{"num_hidden_layers": 14, "hidden_size": 96, "num_attention_heads": 4, "num_key_value_heads": 4, "head_dim": 32, "intermediate_size": 384, "vocab_size": 1024, "hidden_act": "squared_relu", "norm": "rmsnorm", "norm_place": "pre", "norm_eps": 1e-05, "positions": "rope", "rope_theta": 10000.0, "rope_fraction": 1.0, "qk_norm": true, "attn_scale": 0.2, "bias": "qkv", "tie_word_embeddings": false, "parallel_block": false, "extras": ["capped logits"], "init": "uniform", "init_std_qkv": 0.0703, "init_std_o": 0.0115, "init_std_up": 0.0703, "init_std_down": 0.00664, "optimizer": "muon", "learning_rate": 0.00891, "lr_mult_o": 4.0, "beta1": 0.95, "lr_head": 0.00958, "warmup_steps": 71, "schedule": "cos", "final_lr_fraction": 0.0, "batch_tokens": 16384, "max_seq_len": 1024, "doc_mask": true, "train_tokens": 103800000, "max_steps": 6336, "dataset": "wikipedia_en"}
Each number is 128 + 24 x the weight over its row's rms, rounded and kept within 0 to 255. Layers, rows and columns count from 0. Numbers have three digits each. The size before them is the row's rms in percent of the matrix's.

# layer 11 MLP up, 384x96, rms 0.204, rows 215-287, columns 0-95
097:122183130114075151136103102169078127125125119151127140157123071156109166159155161155145134117123133138096143128162115100150108108165162106129109109127105122124110159108109104135129125134086121065138170146126151140127133131131145154153122107126090152142148094130096099126136128172115151154
109:105112116115118103124087141142048165113075103130129138131113164139164184130112140085103132150130094116132088118142120092124128115158149138163148097146098100095143112122157121090128115148090131125125118112122129119131155123107118081138120144083113124146128139122114147078127123108082158114
092:130134109110150123124121136143143110091125126160131090164111112120155143090147141129119149156169110115150146119139130095130158140132147135116122128105121129123144112126111103126076140157105043145147130090091209124141126142088124121117131144116138138134129171191126079128124145112082123122
093:130128108091145096149108119114133169171133128075089158179114114135109185137151170164116108133149101111138122166144110127132130115143125174104089103106141151146133165123160140163128139160128148103156124120152115146134143101096120114148118172124147141111153095123155130173111146103095134100
073:162150127114147123125125117144136112142091091132136152106133066107119151090099203149126109111172156090137123132107154115145140153169091138126130128131110134109116149105152139164137128126112126142086102169142182083117153111114123137113140125162113141125123079107117157126168126107133164137
096:108134124118113144091137137151141124140105145088138109131099143166127162150102172163103137092133104135110149112135174142124139142150103137143123108176150158141134150125129107105115162121074150170142093151118099120133102151155136131125134170141083149101142128050128107101129157127129106171
112:151162089149123152135136142142131101167157189137122157158139138142117115119150100095144103120121149072119168109097096151107130134131155069138113100127092150168078108132147076104161126103124143087132132113141124143132155134112143140116121138126133129170092106098081128115130126111146132143
117:140108109108073132103130111138132126152114113161147103111114119154127119176095114100151118138100132090188078123128124103146149158109138145099139126143145135122098153099092107110111131114078120147140149133135119168162096172148142119136138200104126160113124112151093134114125125078131133105
080:110160166140129092147153132098140126095097122143106092177147116112135096106131111112141123190127050125127122097086123161146122132124138126159099117114153102136092163156149128116134134099124134140124110125118146132119111157123167122114125111165139171160101101153135131127173085149125089143
099:105113130093126167152096114111100127149127093125152159162102094104131144087133135149118115080102093114114123110148129119125145138104130115128122147104098149134178129134124136095131116107164153167114112143141125146132112127134085106163146164071169142097180142107139110096141109159163133179
102:110176135122091133121137143159145174112094158127144102118090137153153101140154112136138131147165114086160122111113116142092129124165109134113084134156108163141132098112078127116070134112100143131117122145091132129109118105144154096153128146170154125125117125156161139190081106127116124146
079:138100138085108106124077165107150129125125120090140140129176117135138123156162122103136077152116130082168149153111137122127168107149157176088096107095147121137164129144138081132134129124058127120149135124151122153123157095138126137140117173131155135147144128099131126110131115174099129114
093:124102135107134147125152142142093079082127125109088110126119158111109151117169131098160122169112108100134082155123110151155141134171086153138076094123146109106113113160153134162129149122067157147105141141136168155092139126094123118133094118148126097128156099143116099117128155126107128124
106:125124137111116112101136108141139118150133110140140109120091147154109145120124133162103143088138117130122110088124093127142121126175105127109079111136160130156111122111112114147131075121123065125186142185071167123127152107104145105157136122121136195111100154102119093143115106138136113106
102:086129119146105135127136169112156182128128120154105097162141147101125152103139152173134135130157128133164127122129141100128155142105157103046140129137119101160137170129164157136133133185112132126143110129116098127105164149152123138097120116162166170131135109155146119118152089146160149112
112:137122106121056135124115109125119096148113134191129112120124105169159157121166139118104123126121116127107121094110138127132146161112123111082141131111128125129136147190117129079150165127109140130180134173142162156143143087159145122142177099106146142140121089131092139112113125110116109162
100:140100117100093152134079127131108131183104092174180156177140135164143092152119112121155123121160103115162150144146141150157121155104156155116083112141120126160106145158170095108103110121148131123085137147136126143135134127134126129112088173138147134149121164164128097145109124099119122125
136:127123116149115137086093136128133138138124137099110153119127094118110152125119124143119118116132091095141117088135143067149153108155184085116075115150102149102119084148089073156152128099144135111094106125171121130142139138147171088113105143160114155155138123122134082117124117136131121088
108:108134094105147106160135111119098069125099155114123190149149149145147116131138183134153127136068131140156112075137143116137117055129103119108146113167139128116111093110121157113107145129146155133166156141089106112137153099107125137121124141124115139157114112122118081143113129129158118100
113:091104112131163121114134155126119082076141143130104131131121132136114131108122134129150147123157136130114143079136108161151149150131142116151078128136113149162121107109118192131108089173152069093094128133097102143105182110100112120152104178135097119105142127152125126130107115156131092114
068:122113078135093142142164116111138137136102113122118125149125108099089101121131111132129170147142123121107125158111171156126110096148070146135130193147156096096103142125111123114162106105131141137095144109099096136132128150108144116073125131181128108097126108147120119127191141145132102173
114:138143121122105125104073100164116139143122138155116158166153127128160150133125132110130142153147119129093199107156104108134074159196142091117110149117121138114133178135108132140139126108133102103145136097135112114136121129139090126102166104124136134084135165117080120122117103172139152154
094:093150160159137091105129078124085078132161136136105117163096108119120095124107097116098141093091088164118150148137166124146135108127148102161124096139134151136141151152157145155113176156131138087125127112177151104146124113110165114089137110133138103154116111122145129146114137148136156161
085:119124148117127110144142120140140095119128135135161106150120175107093139188143126112111047153133079085168155123150105118172129147137114123115128155148107145114091132156128139112133106156099121136169136151137137128144152132076147074127136109119112099149104115121131098101087123096120141150
119:153112123142165166104135105182165100121105166134090116114125101145135115126122173133139182157102093109128157146094116122153175083125157153108142146114138175155105148129143148139147166112094117121119145130134139132118102121121123084113094132111154152125124105143143114079100081122154138127
049:101106100131126122154118131134110145125100132099135144135095137130102128112146182138119124115085120157147127159143114120090182116139177091162136095144126161084167128146119098153105125108132126101171150139057130151142148127115146084119122160129148145133152157096143116136135121150153074153
110:112142116156098128114072136131146129140138138093124130142121105162142179159119171119132134151154164108173136107162145110098111150176158124080120120120110122087109097113143155120137125130130115125160128128105167147084119138110110098077140178136148093084116144109128163140105095142143135149
099:063134142117138112127091139072108136111168118161118135148131141087128127131109126099121148164143115117151144112109166125120112073170115091113148099164104117147136114152115157136081112096109137078103138105133134124134100129068129078132117096085095131119141134143103146128150122123143134134
131:051114197158147128109135123176115104132123136141072114120084132174139125138137114112114143085153162119129107094133153136118119137110111135135123138105133121137085114142128098117132158119117114097128108147137152111120091107075137107115140142130119124108124120123131088146127079069133088133
077:127115101173101158147170144118113118134117154138145130137100121128137117110157111072123141115144099119163152190137137142160101102117123132162129120151127099084152185095113110135180115127190131128126101126086106142152138157103144145116123159143140125123131080120165123138145130108173110124
077:127135113133161146141171158074125131110099105111123113096156092160130092163174083108128162169121093118170128148129197137146118126153126144115136112149159117124164141119124124136114127104141113125118161184110102119087157145144131144095122152124123108112137095151157143139159124118090146127
123:122097135134133163110125068126111112124107135150131162107137146126121126162110140129152123106185122144166090091101097138105088140128145098133069157121174118126144128116108157131143156130134149144179106109140153130122135100077125125102129132180114120089113097093104175120128130107128158112
107:111153117104133147120132144158097107155128125118198140127139123137116176147096148110135137100104085113157102073114113099112112117144124101101166132140136118098178114136150120155167101117152134116109138165189079113087172109131139146133156162141129149132107109127108142141136109127124150106
071:125132122093108116108110140133181138142145134120132139067132112138143135111149112157130113156113183149142143088084146114126131165145112129149148090170085203131121137118129139096146152135132132106124160137085134109142139145136126081099100149148141109094109115114068123113135117155151098129
107:127116144115104105118099093094137133118137132149093073153132109087135135121101141131128133149161128082114141146190185109126118128119154117116124096121113145158128163126112150156092117130123138133133119073168112159130132141113117140113129179171171136131131177116146142085141148083142149142
087:108149105135134114129150106127108115067144130141103118154157129095133105170149115097132161122109160135120143145187180145136127076136097130118121100085127153166165160110156126094142157139142131128140141130109126125156144147079092108143140114136127141118130143161103113124074108166120125081
112:119131163103106143147100102147117120089141129129110113144145097146147156144149126173141108113149127130138098100106128159091095131138156133117154115074142149107157147160151110128118108067145155173122119177099140138105090167112104143130105145188154098155122137095126122110097152101144127149
100:100115133131122119120119178131135145082138144217107144099118117117109115095119147121167130137109153084124089083136154135140111127116118134119145135095135176123138097128152169141146125151135103112124130156171138137132133143197141104090113128163119138148169162093139127152103132153122138136
098:125089116131174132096101104131106119130131155108058126138091110130116111150138147083116112124129083146124095146120118129078162129098104133111102153162148178131134106093103132137129169127139126076161170138126132134129127110089100092140125130125125158075130118099094132142101125140155143136
085:082128099108092115137169148149097110090154111121119098116140094104157113168119132104115140118172101124133139105098169145148162157142134135101095137118105147126130126186135128159104137157096148138129105125112152146136143120158120119109163142123136143060160149162166152113144091160141154134
092:164103119139108208107103131173141112143147171103117107125153090157141108108153084137128112155114096132126119078138149136138144110131153099172113124080105127131102124123130150130114162131119146146134148114140164115120170117098150120144137130145154181107114132125159086140120155162094128104
095:105132128124148152164173106126104110179122097147102120131125160133146146105159120128144153114132136122163173092117097145132130107072135137087164131156153142134123099117154162111110120088099100095177157119127115132113095129130121106117085174147130134178132110140115138100114141150104080116
120:130128127126077111139132094195105098140147120137136102122164144147141074137122180093127065111133113134121129110089142122104119110115139121116127104195119120153148137129089158110143148148089131126114182127153099106097139131130126132105106177133105154102126117145154114119085122117116143127
117:133145100114107130114083093119125118136125166143140117149111099146156122070117146130112102121115095138142151092152134143148120134123122128134140151116134128174119072102109088160149146123120160126136123090143162156102140155177122141132165144118095111132143100103110074165177189132134147121
070:118099140149153143157133096110141129142104140125131129109129069124126100134129166125100153151127140145088143102150069115136123140147130132080150131149116139148142130137135130139128082132109115082084090149132099092182155131133096133125136143112131118124142117117146148087173114084106205125
123:128121145139122171132127112164105111143150097118121134154057151144147125138171140155130116111154165095167091140154155149089110165092107146077131137108116145170127152125135118136080148130081131126146135150092099133130124122088106162115117154166131117127115152143137108157102156149106149109
075:114112074151132125127096111158143151107120109144091132154144160158132126137114093140133106109109154111113121129172114120125125128140083068098079133113126145154128131145147154173111090108134129123125107100138157137104157129092139109160120153113116165130075131159139181122157075135097144145
095:148108140106157100102108097088088101111116150144138172120128137153105157137138147148127133110159132103123150165102119132112144128159096129136128119181084164175129149120141130124115120162089097124110114165127147147126089113068097081119152095125133095074164132127123145137136119156133133142
098:134127122119118137089134148123133127153112119161109088091146134091138136114159107114116127122106098105130126144096125131111179133130156157125123100093074125188108145158157098120108134104099140120181170157130122163102118162119170128102162092150130117113155128150145097095101140164158111154
113:067126165129140113141118109094087106123115118127103124138107175151097169131125129114126126126133132129114161101094177155110134133152158133143138126127089038141105093150120101157167134147112092110100100122142133130145149141128098107150151165129111137138132089172103122150156116131135106131
106:121098136120120135142133129156107137133033144140163105132148112157177155141143130111153138144106131130161099107150104117147109153143152109114103182111156112097150157151108155116159126113115159137114068102115110128145119127135097119164124127106131115160145174124092141110125129131183140120
106:111106129131161135067129113165150131153143120147145150162099146106134171153132149129158140109149124123135096159141169182128116141135121116107121153127147125147097141100133145118098128146125087131133115155125112103171090128097112099071109168116097120146163137129155124095082088148172148134
094:139138145113149157087119144134130090103137149120144144176108086140108116073107142118176142107104117121169149161143119143142107146110161146152112145089111115165132143088205165114170151124125124114132127120127131165143104111163149111114105134167133167139143119143139110098105116124092151127
114:133146161108132100130170145105137091152138166147088143155108165113111125100139105127115078139180139169102150069134108126111112129148089137115125126170139122142156130145145100143122135123133150117113139119136133135108090164092092127116135178153132168141112087149103104114175131095117117154
094:149137120131104146117131131092103113090095145110165099130112161126139130118167154124149082111092139118118101129132152143087161169148151155101099118138130162109143133176175154089125170126100151116100130160136107154146176115141078141110146131110084138184135114097137114119137136137130127146
096:117103138155127163138131077111121129128160136137110135134080134097164112109160172135156127141139104131117108118091082097159141088143144089134133148169154111127115183089114112118121113096104116071142140108159114104109124098112121112151114148097135171100102111126094146096120105094117129119
104:108092131096136164131143135145126116119116105136109144143145167124109192088118130133106145132155137128136112160139116133100133129097131127127111101154117135125166138157156135133111161165061138117167184150094126106188158144130084142141103133179111133095132139094131094111147120136097151127
110:090127093143076123086105123135089125132138123143134122153120109134134088126136120133073104133150136099111115120140096110126133172095116129122089144128147122152123118111144137156117129099108149162129112126134110183108115100155096158075115164149142180179125071105140142103163138155126136116
106:117194141102105117148072098135149138171137152125130130135125132128117132136156132108032134126146152148129107127112150092120116127156141145133141077144111114121130156141145139096153187097107139131138138092106109144121131120090109131127085124091118160141114136121122124102147102158128162097
113:124146138121115090121148132158103127129129158116135154103148108128131169131069150117094128060154149104121119119151138143143143081149162118166144116161110113159124142137137145080140106105119114116125153134128167095110133148111106122121117146092106115070109144142123131100091056114117153104
069:124108099163130168164179113129144133114099091075145105132130109147160113144154120132122160137140128123098131182118150141135112111137137134108115154143137125122148099131125121096172100132159131105092148159110076158120135144162148123118170110128105135147145094136160173112186103140120131176
087:085135136113113113115139134123115156123137132199044137136125102106101122151101114085131127132111130133127096114130115108156117142126111105116131099111129140086124127143139134145155147070127132145105142166134183123122149172125123091116108129119140121169155166135184142144129160148153106094
116:124125117122125147123098101100092143070154146138097088163104066121155126118120130080170121124158113126155150127145119139111176111149125125140073090104136081138171118173144111125154155124118148110135119105161155149105097148115140095133115121147126138086144136103159142132111150157145132128
047:107151148104132110165125119143095149177145101112092121124105060132126135144105131138136108131122126110121108132102154142129112105129153155083126105087100119114091153150159076161145152127111115142127076154132083165125143126127102114113108111082167134127081147122120158158103107119132131091
097:109170107121111073115139134137132148168094169148096157118078110111111105137131110125115120119102102134139133151157128122066122159129075155098133166120123141148138125151155136132126124134110166125104117138133185102167140106117142132136165176106096145126112179122122126136078143151139118121
101:161187113115117104129141103108071105150096188108145082116116114153145141116151150155089130104121121121175091110111161124102101148155125124121128140131087134126130108145090163165128122142155115115120129116112105096149135097127109186128113156121143134127122108108148117123147153173174137138
085:159129122146126135129123137172051161177119150116141143111125073122123161133116145104120136102124090075138170115112093145137141105099165105130164131130133153109150130146131129159130138074088143108131131162178159138110148129095110132112103124141095133112167143143131128095118119124094115134
110:065145141116102187141125079132129086135122102120115095107108153089173137137155112098130166124117146126120069111138121134114155091094106131111116147146116127143138149133126115152117126107112114060104140102147119143123105107141134123105102126128098143128101128138076094080101111132145099117
108:085138127105101144107135141153144083147129165116160165126091136161134130187097107134130108167093115097139150100134139165137142150142139125120151103079147090150140107128140121109098131123113170152108157134121142128126112163101120094143115151094165112056140123109145129127112135079124110133
053:132111147113172133157134173131138132161140104117158123106151126110088135114109099123152143168142106139115139159123129144149146144131114162155144124106118119143118159124089097129184099133154126147110154162096155065132104128150099145139129052114126124150104137126161158161101126153111150172
031:129081140120186101103164110121124129129171183115168119132103121153134140138184103173119191154146116094102109105153150127117114131132101160154157161103133155124157100113118163148113109127106112143158153105124115118153103137095142106128159109144154114132106146138088114120136111097127128135
090:143112164136112123124110139099105175073076108168108086147115106116117137132111098130186126142097096114134123123138134168152103185158150151086147148154108134150104131153086134152133122126163115126136122130107124086130128127133144151114117114146168138166122163162079125139118139124107130096
128:120089148130140155095122120142124085095176134130115136136103113145106123109125144107133125134084141127129115117091124151197084091186186105125084128120095124152116114134167159134150144139113111156140136110127135142144111117107130142131150191082118154143106159144139119135145137120125151170
# layer 11 MLP down (transposed), 384x96, rms 0.0496, rows 215-286, columns 0-95
099:154139118141143146115097156111098142128083141120116139172150116127094123076092149094145130147104080117157121069096139125179121138131155121119156132093115142153119125185129066132124102150115120132129195095120092118107155106151129151133129133128137114130102150116139120118134099134126140093
100:140117127123134123152130193133074132088107132088135131095129164130113165111129124147159102170169134103107137150097118163121085135119142158120153111123067138128135138135090102136124126133130131103138133106149095095146137156137103103119126118112181118133164114109112070075095139133116138125
093:139116133111126116140148128083139123161140145129148095133150164106149167127113113112107173145110099112174118163133112114157118146133155098091038087147106130144164124118144128151101108149102143154142142134093113126121133106127120147169128147158179129111139079117081141136136107141097121126
093:110142167150110126108088133091123139084155117163128143052137184122140107105131134096154116089123143121132122147144161139126145121148147101115141124104159125155095116160118105158164174096122095151113106126154156106123138159122126135118127155138122165090101104105153117156152126099100130093
070:092131128087096171132099125134125081119090138148093131155149126144120116131123147124082135104098137107152128105160141136141130122146105106044123096090082121135158109167141154099149129101102146146116140081102112097160095104149114129138118132147150123138112139133125133095095149137118145086
094:134116100172135110123123118129131125135137115134180150152130156113119122109124141079104152139115108152126096095127110114124114102115154085081170156182095161131133101147144120100104108128095181117092106108112123107132110121104088153106145141082166093140163107110140153124164148113100144124
108:128162109178127138129112137144152153120140100141126102085113154116129162121145138167145119163135138086096126149170117117079089163114141103128122165139086136140172157102115125142153165139104152142106107119153138106180146122087125130140130116085162135120118164158128134130120193123110141135
114:121155127099113111105148118155119091136158171148118131144077143108111087123134154109135116104130110136115065082132160142127129143123142084123119122162182136156132174125168167155109050114137133119122141142148107120140113153165108127145142117109105117119102103109122134148160143161158130125
084:110154167107078120103104088163148088141167155156102135123116132068165149127121161136109130153138126136103120122113116067125132167160153125091128134144119137116128153140129138157113112124121155102122137117146137125150118130174167122138145150072122091122120102065113106113132113169125138130
098:135128083139106183088126139135139117147123135134139129109110091109160152125154125128132151131109127163135168135182108059141150130141151113130098125130146120126112168132111109120083139135118125156124144087167121162127133122109152138137139138073134192152111098134119137102190135135123133171
103:169171098092108125147128088143107149102132191131137164151107117110107143150143107132111076140134093090116124129131155139142116122120177150123063103127134122165142125123154127141099130152160112155091135153134122138137099119150122147139127144121128102119107112127117060130126177089137138099
080:163116122100094070138146152159153095145091164103133155148159163109138098133138117135175087132135153096110115157149138131102131119120129178170115083149175144125100157130129135129162106151131145141102102157121156148109140120098151135124127116136131113139097115142152101107088154108093122164
090:120141093138162157146141095098118144106154164127144160118138149141117134128108144077135135136088121108142076149133114123112144112139107144145108099127189117129125159136158113117190142163113102116105132124134162090125189154169141105135126148127121153109085151120119141143080141153102167123
113:115124094141148114150119112136130145127086146139108098112097150147111150135124158149131138098109144102152123149140126122163136114180156150142138145097144136120104162109138166174140126114177088129116101166144164134134170114134148124084166154090101120108106107171161109116097099124142140189
103:131120143128118094100122131082101143136099083142158116087162114121126165117101127136117135080122098129163139115154088078139137130117132163143082124142106119111157080106117141175118151155098115126164095118103124181124108149164108111115148126141135112085138113127157100161128117164123133097
113:134103174139092109149151129118134135125110128140140118077140094107140078148135164132138118136176105106090088114121138115126162174106102144111121124118097109114094143123102175101145145132100085159125130143147100141146137130138138139099145122150182098155107159162124128107091144109164080135
095:125163144141145137144167125109096161105129120117116143103139140137139096127099155130125145141130093116125079101086102099127150093098197104127119109147147124131131122167120103113106145145117151131139117141108134113166113196118117137153153099216121140109103141148106120136137144122110163096
127:132102165174167133125125146124112168081145105125120128093101088109160147148081172131121101091145113106094110125145115112178154111100148133159120142133094138121137116098157105107128118166172143152101117125147131146164159142153140126136112097130142109108112095109153136165107082112133097133
108:149145124134085145122109170121093123105137114106129134131154083104113092078154111050098111160132130130125126107175140115131132130096167103147118131103162127153125089142126125112122112143123097129125124111137163171131155140160147114126123123179085154139108125124114080114116152184110128119
106:116093128177139158131142107130135174103116117146115121112082120144133149107118118144134134055195147114112130106137131101151162164123151144152141123147097108124115111122117148137132154140175131085158134094109137167102137116133169117182121086125122144104114130108123109159104080107131113136
082:141129157092164147114101123124098128123140134168164135092178104112122087175126127116133084137129133136176151117145109085116139102127123141154135066150133127118153184130124159143142129130110092104200127139149156090137134127135120134146089150079136102126112108149133134162124126127110128136
110:133080115129129106156135118205098121126090139101139104112127091147127148129083142157137126138122109145115087118131110101111127140130149063142140171124136107099111129099121137127153095153123110157152166155158153122136125153161076126130118103111140101104128102112132132137117097121140099194
102:134157118139131162119129092125088079156141129142136118152095103114157143141085103129128123103141097133102109096123133094115141148187194131108123129113189118151143118167185138152122119081136122171118124117142158141139124158109174137115131144115131091122173157145124126119127116140146148131
083:090136152150108147110129144096108133098121160120126116166130117128104176140100137091146154112140107112142097096079109104138148121158113116110076169145133123107127111131090121123166120129148141148158159116126130136102101102138122087123130132149142145183109140094109132117123100166087140055
114:135115116127143119137111125212120131075146145076145095116134124139138120098099134134141151157104109122113135131122159120165157113114150136147106116103163160150123155149114114149167139154131083138138121138111147145108113158114113137191073112161138140119159088120159124158124135101123103168
048:108133104082115119095093176096091136133101088160117067119133095154172139122126151117096128113130128153120123163124141141094169140127118084114133147119182131131137113122118134156099153123107154111157118129186113167132102112097149153148128153133159120104146135114096102102108136125153104111
110:106121112145102101132111134115090141138103103099130100128130120128136089129108117136116132133163130111098151142144130114150084139138119131145161117078122132116163099134095130094151122151105161125160100106139172124124103132120168133114101080120177108161181120100092166168097092131116110185
095:092082172135126099107116119146099145094123112142123127129118129133103127102076155150160161086109152071168124131147153132132099131145140132079151133092114101144147132132099138118117134127088156074113116101144137100140135122107076107163177121088138133117138152122120134155138092151147119114
106:138104155124137107135126136097097144091094144142158131125143117199106089107109115157167069121115151098126112141121113132120172117117143118116115096132143139146102139145149164126115124138153074148127105149102123189132139134131110127130160143114123179135133098146137085119131115084136144183
075:118132169140111135117102141124133155097139148119102193151115148108083123144098125139092107098105126167120126078145124130136156142142106135110123151130137149133111182110162145125107154128117131134155110100109156107142163144085103115088125078114137144133153161114078071115117156136125092144
079:121117112137111140123100106152130080148090190130126139083122131171150126111103141144120095123092103121122140116112087112161116148091139096165168103137133129100120137151136108133160136133134140142121092085181163123135080109136147076142136109149144156111120092116147127133086090100137133125
125:135115139124166172099122130093120159136104080139147139117128151117112150121136134157165114136153113196160118122118129126150091124119097153146120139103139134105138120091135117135106134154154138173122120162188132163130161086163113115112078113116162133130120083119147142157091130097141174140
113:100126128167134150147116133105154121100126104155141100144117146104112131151117092097144177143091133150185122101128123127119122115143098118141150147117179112089152136111119106188127181117139103130126161126181169134143136092153124096159124168136108154123108157167143134111106150141090133127
076:141095143120129156141141176162178105189124156136149147160141121115137093129135134120162157126113113131131126150170153123108089078154132089149123174133103117134109084110137132106124117108123168150120148101132175088151130123125117115135069117107119089149111137121129139110112104151080123117
107:078131135140126152117091143115131172138125142153168096089145119130140097112125125134156140128127122124118094112168135115120143164171102117131143111145097117120107151108124156111135148144115129127107134181168127135140089139133183143111156142131162081135144168066157103071100105151134118110
093:106162135140140103154158099123156083097088126133107105095159113081140146138112114123115131122109153148117167135152109157186149147127094097070091153126094136151166102149109134112118153127112150099155127080140139108154171117141141112171133147155108136140153107119125148124136146127134112088
112:105127143123127129091087143112142150078165107140089123142141108140134158177163079143148116112123161137120127122082144163107154173139120165169121152120133164092121123134138123158126138132158143150100122140128104134136169099103115188104112106146101145126114129098171130148127104141104090105
102:177157090101099123120133111134144139121144134138115097168109130137108112149155145132123082088107129147127112110121135101144127095115195162110145164124137147054137146127130140123174154121119150165120118136117148183097094109101101116100141147108163115118119127124156179114141148145113138111
100:122151123120114091093114090101144127124107160139120127099121178121147126143147141151073112114098102200153078162122100150092118124117116161118161114141112089112133155100118123137087110162139123109107100129096109121125073142146141136130142114128088100093147111109117136155161137128109159130
090:185150164145095103141135116132171137155131114126115128159078111143125080120075105101170088145119078131117118127105141133127106136110139180097137085156145109100073121129135141145100118166130128147145117112132145115078121147146120157151125119106123128114095141118140120174150139111105147120
113:146105150116160172126154153159126125128145122095135119094168108137116077171108063166173103101105090131143137119148138162132170114146133125143125122128112126149149116172134094172124140142136109131094141092073133126126103145128127127150105126142169157115086143120158118149111104117096121120
094:111137106131073094095133101161118131111155127132149077148092142155159105149145126159117095107108138140123094122154154125126079132161135144166095099133112128118127132090132117101120142171136105132148067122153079130136075118118148125109136111119140112077127134119141094161128132140155164152
114:126163175125154130122135126159168112092163111153108161125132086137066119146130150153131139148129152074134149126149129130121175117114073165107121151094150108114098105165132103096138124106100128116133131154140174159107150148100130111149116175109118160135141132117156138135094137156157140117
108:110106133107118131122109141109094144106149149085113117159129142120130140105121141129163093131119161132118126149173134115175142105104141128135109099122068105171104121142095089134146147137095125112086169097152161132150145149187116122138099098085112144111086095095119111121136163127170128140
072:163141122088100131127124149124141127096106155107103111155107125154095171107089148115117096135184109139126097127130153179101122161156117098147117158155056107133128122135134115148105122115148162144166133127137122118151093117125147056117155103155147126144141118141146130122127132093148144090
114:140102128102140136138118135096131110126125115126108118125119151135088113123159115135158112092138130110136143136140144177149131134096096151125171097143081169152112158165161120170089185123124115133132163145128115124149118119152139145106164149120093115102094075131192094124143156112145148166
082:132140122077108107157121154124146111128140110169125099131098126177132114089120133098154150137123100143110155130156160099123132131121160145090145087092139112121120131175162124178127100186107118097166150115106154116147168124156138132134068099133117163103113111137159122124119138138163121113
098:101091121120150118126126109123155119137132152184113147137112132161160099121130133106089127118123132144125167148099109129126115153154087108143078107084093096138074123098129138117113105129131156114149129125122094095078133100153140134147106153135125192131106136103109153157133077105082109119
095:102129172129103169148142093142130131102156131070174171136115103160089127117116152116147069138177149124129105099160163129150101126098112107121112165167135122130152125113122107133158129147134125111086112136104116095123174095145097082146111122097142122128111106122112132146144163125111141125
105:093124131118140145114125123104110116119117085134147108139130179097130157128161106153127145105123141140169153131135160112132163143137146111169136149128087108141198149111090132175139171135127108103116134145173163158114145120127091141144157102117112135170098130138121106124080126181140107157
099:115161166143115160128097140150116133155096137104156157143101140163130140144141171128184131124153097157157134133153103136123144094154117101100097127090152128111173130171112155109116117115161148160123134116156161156116112182128106119113094138093130110093167158095143148141151139141153152149
093:171097124133129158172100199114133158111140112131132104142131134121125151161123127175174150128102086103149141115126146111158158111137153102106114113121142123153148123101132137191172154100094102157115146132121147147116109110094122146136133170105148125102117122147138087158078130113146143124
093:103131101084091161114123113161090116148109119100104083109113112156141131086124136152134159123070131110130116111178129156128142099140152151182156134093155105130145134117136172103129161121142072140091142161121099124119122182123132121119114134135168097123117124156150141116122134116093111146
109:102195126082114102132153115118105087119129170138123111128140158110137104131113086134175115130150141145099138114112089131104122124105130155126120133132165139130146129166143115134123150156151131138137087108117151127181143127120109110179119107129142154125142073108104116134196120098079154139
098:143133139150130094137130132160097099146126169129147086102149100111117146129131145095114122127085153123114153142131105100113102125118179149110147123158146138122203158128138147152148131095123123118119084174132137123187105151105124132108148110122151137153132122140159101112142156101080157183
091:075140154101122164128103142112136111083114123063159130120143153142154133083114151108150107132133147148116105095119152120126128171107101129117128121120118117152123129108110158117113134152126175149167167089090110125146123141108145117120152132149151101128141089128146150203146137071125149131
099:163156143120162140132135141102127137121063104119173172109104151179120174103120146143149135125096095145153149153127154131127149111144151098156163141135128150083144146168174124159127122149130120157135167150137133168136165146187127123132132139123132150111154150165160113132121127125159152128
110:117123153135069108118137108116118104130165093116111099161116171129135144139113101101177123118162146154170121130141108129120115153137152127135124122173103097088086094134112129118119111165152146119141160083130170169151100129133106129115159103144117122102113110084109116087105084147094134150
108:149118143094178082130118127177148157161128154105168101121190089145110099133126132094111168142120176120141100148171149137116147140132144101123124102129137112145090143141159123127127132137156137117122113113092132123160131149115099172150133103063153130103119135128178123130119148145133140153
098:099095168125136102131181135110081103129123107129148132159163090144104113138105107147167107106152148105126165108163143126126152136102116138115142121163164087139167124123180151161102110084152106136149120131115113143126134145139116116138167131159098144155125143141158126115058089144130131137
083:135148097113091106105124132116096130153132161178134099130095137118116135078124107130143115137154123118158131142134120151122118153135088141176139105100128102122122148147115105125129105117136156132122094108088164155143157133060125143149112200159149127132119134123118125144116130121198117072
086:091126129134115132076094101137152119115098151139136120147133152137148148113118141147152155082109087103122108140117151128171112112152138135132129156125103179150119116119177156109096165123115132146109120152145120109148107144092127070131138175114121126071138148102150124138150090079128078121
121:139155116133137166128139114153115116142158129104147116156164125118135091122125106111186140119102166149148158144120146161137115130130092081102104122152181102128157141111157105153133113118128125132187143127148167129116106112115116128144132068133073111130133068064128148144112115126131129135
043:151136150148151123166115103159144095159143117167176127128166099133161141134090112161130123176147137135124131079153111111161140123129124116126191131146130156108128103117119095138133070108105127118128129097116158118137133131124069171129102134112131158159101131111180090140146119142130109103
099:122112124137097159161135140104126112117152147165119111144155099131094106158138114133165129172111078097109147079133112147135166124087124120132142138140151139116171094120116143102096164129148112141121100104174140156117140102116116086122108172125142104166106103109168149114125077112085114133
108:102092143152108117094144117115115141114065123123140114109123103151092127159123141136088148151153112114113116122101058115166118151085100150096153140130114150094112141163066122142101146133130100114121164082111115139111111133156106120129131167124140191114119133142100117106120111121101131140
081:114100147115136074129128087124137105149114120162169103117109125134131134144130125109121108104091169123168108133112158139123118180130076137135139133128134118070116102099140144142126134128151140155106154100163163183125123080129128158128129119127097140077150092098146110155094112158121167110
107:089131143081155131113162128105115107146150147085129085135157155078119125138121101118109096086106127140135167150119137113135183171125107113127127117130098119130167109157127103141155108153151149139149168113124157137111127131129110146112152082188127169149084131080135114115098120128127108134
109:104134133154157160131134101103096105138122156095149137102094082104139136147108100159109143156115135136131124109120102140124120127147152123074128160141139142132195132103130148123143154126138151128115131114091146131125114131148143143159073136124218102140149136167138141157074127152100143150
123:126140115099085149106127078125123106103108151147100135152090137166183132135112153129086077120124127096131114104130111127096104133173151104095123130158130153117153115149134149110097136144111109113145099131172105123105150128103169100131129188138138129111162129141091105094150143112161120088
026:120114112060117145153119143190126128159122135186159135144140152156170112132098109136147072110134170105138079122133125098153123134125112134154090105126126125134138133134087096145179147148137117135066163110114135119131132126138131105103106146138103134104140142160103122154119128123110085108
094:134131162121129105100093128109118115148111122166148112120158143152135103124091177146165158142121119114148138108168096175154131131125147114092181138142093166138127136099148133166167084144134106087106073140126100102137137112119137153108106133104134137114114162166144164118158107090121107122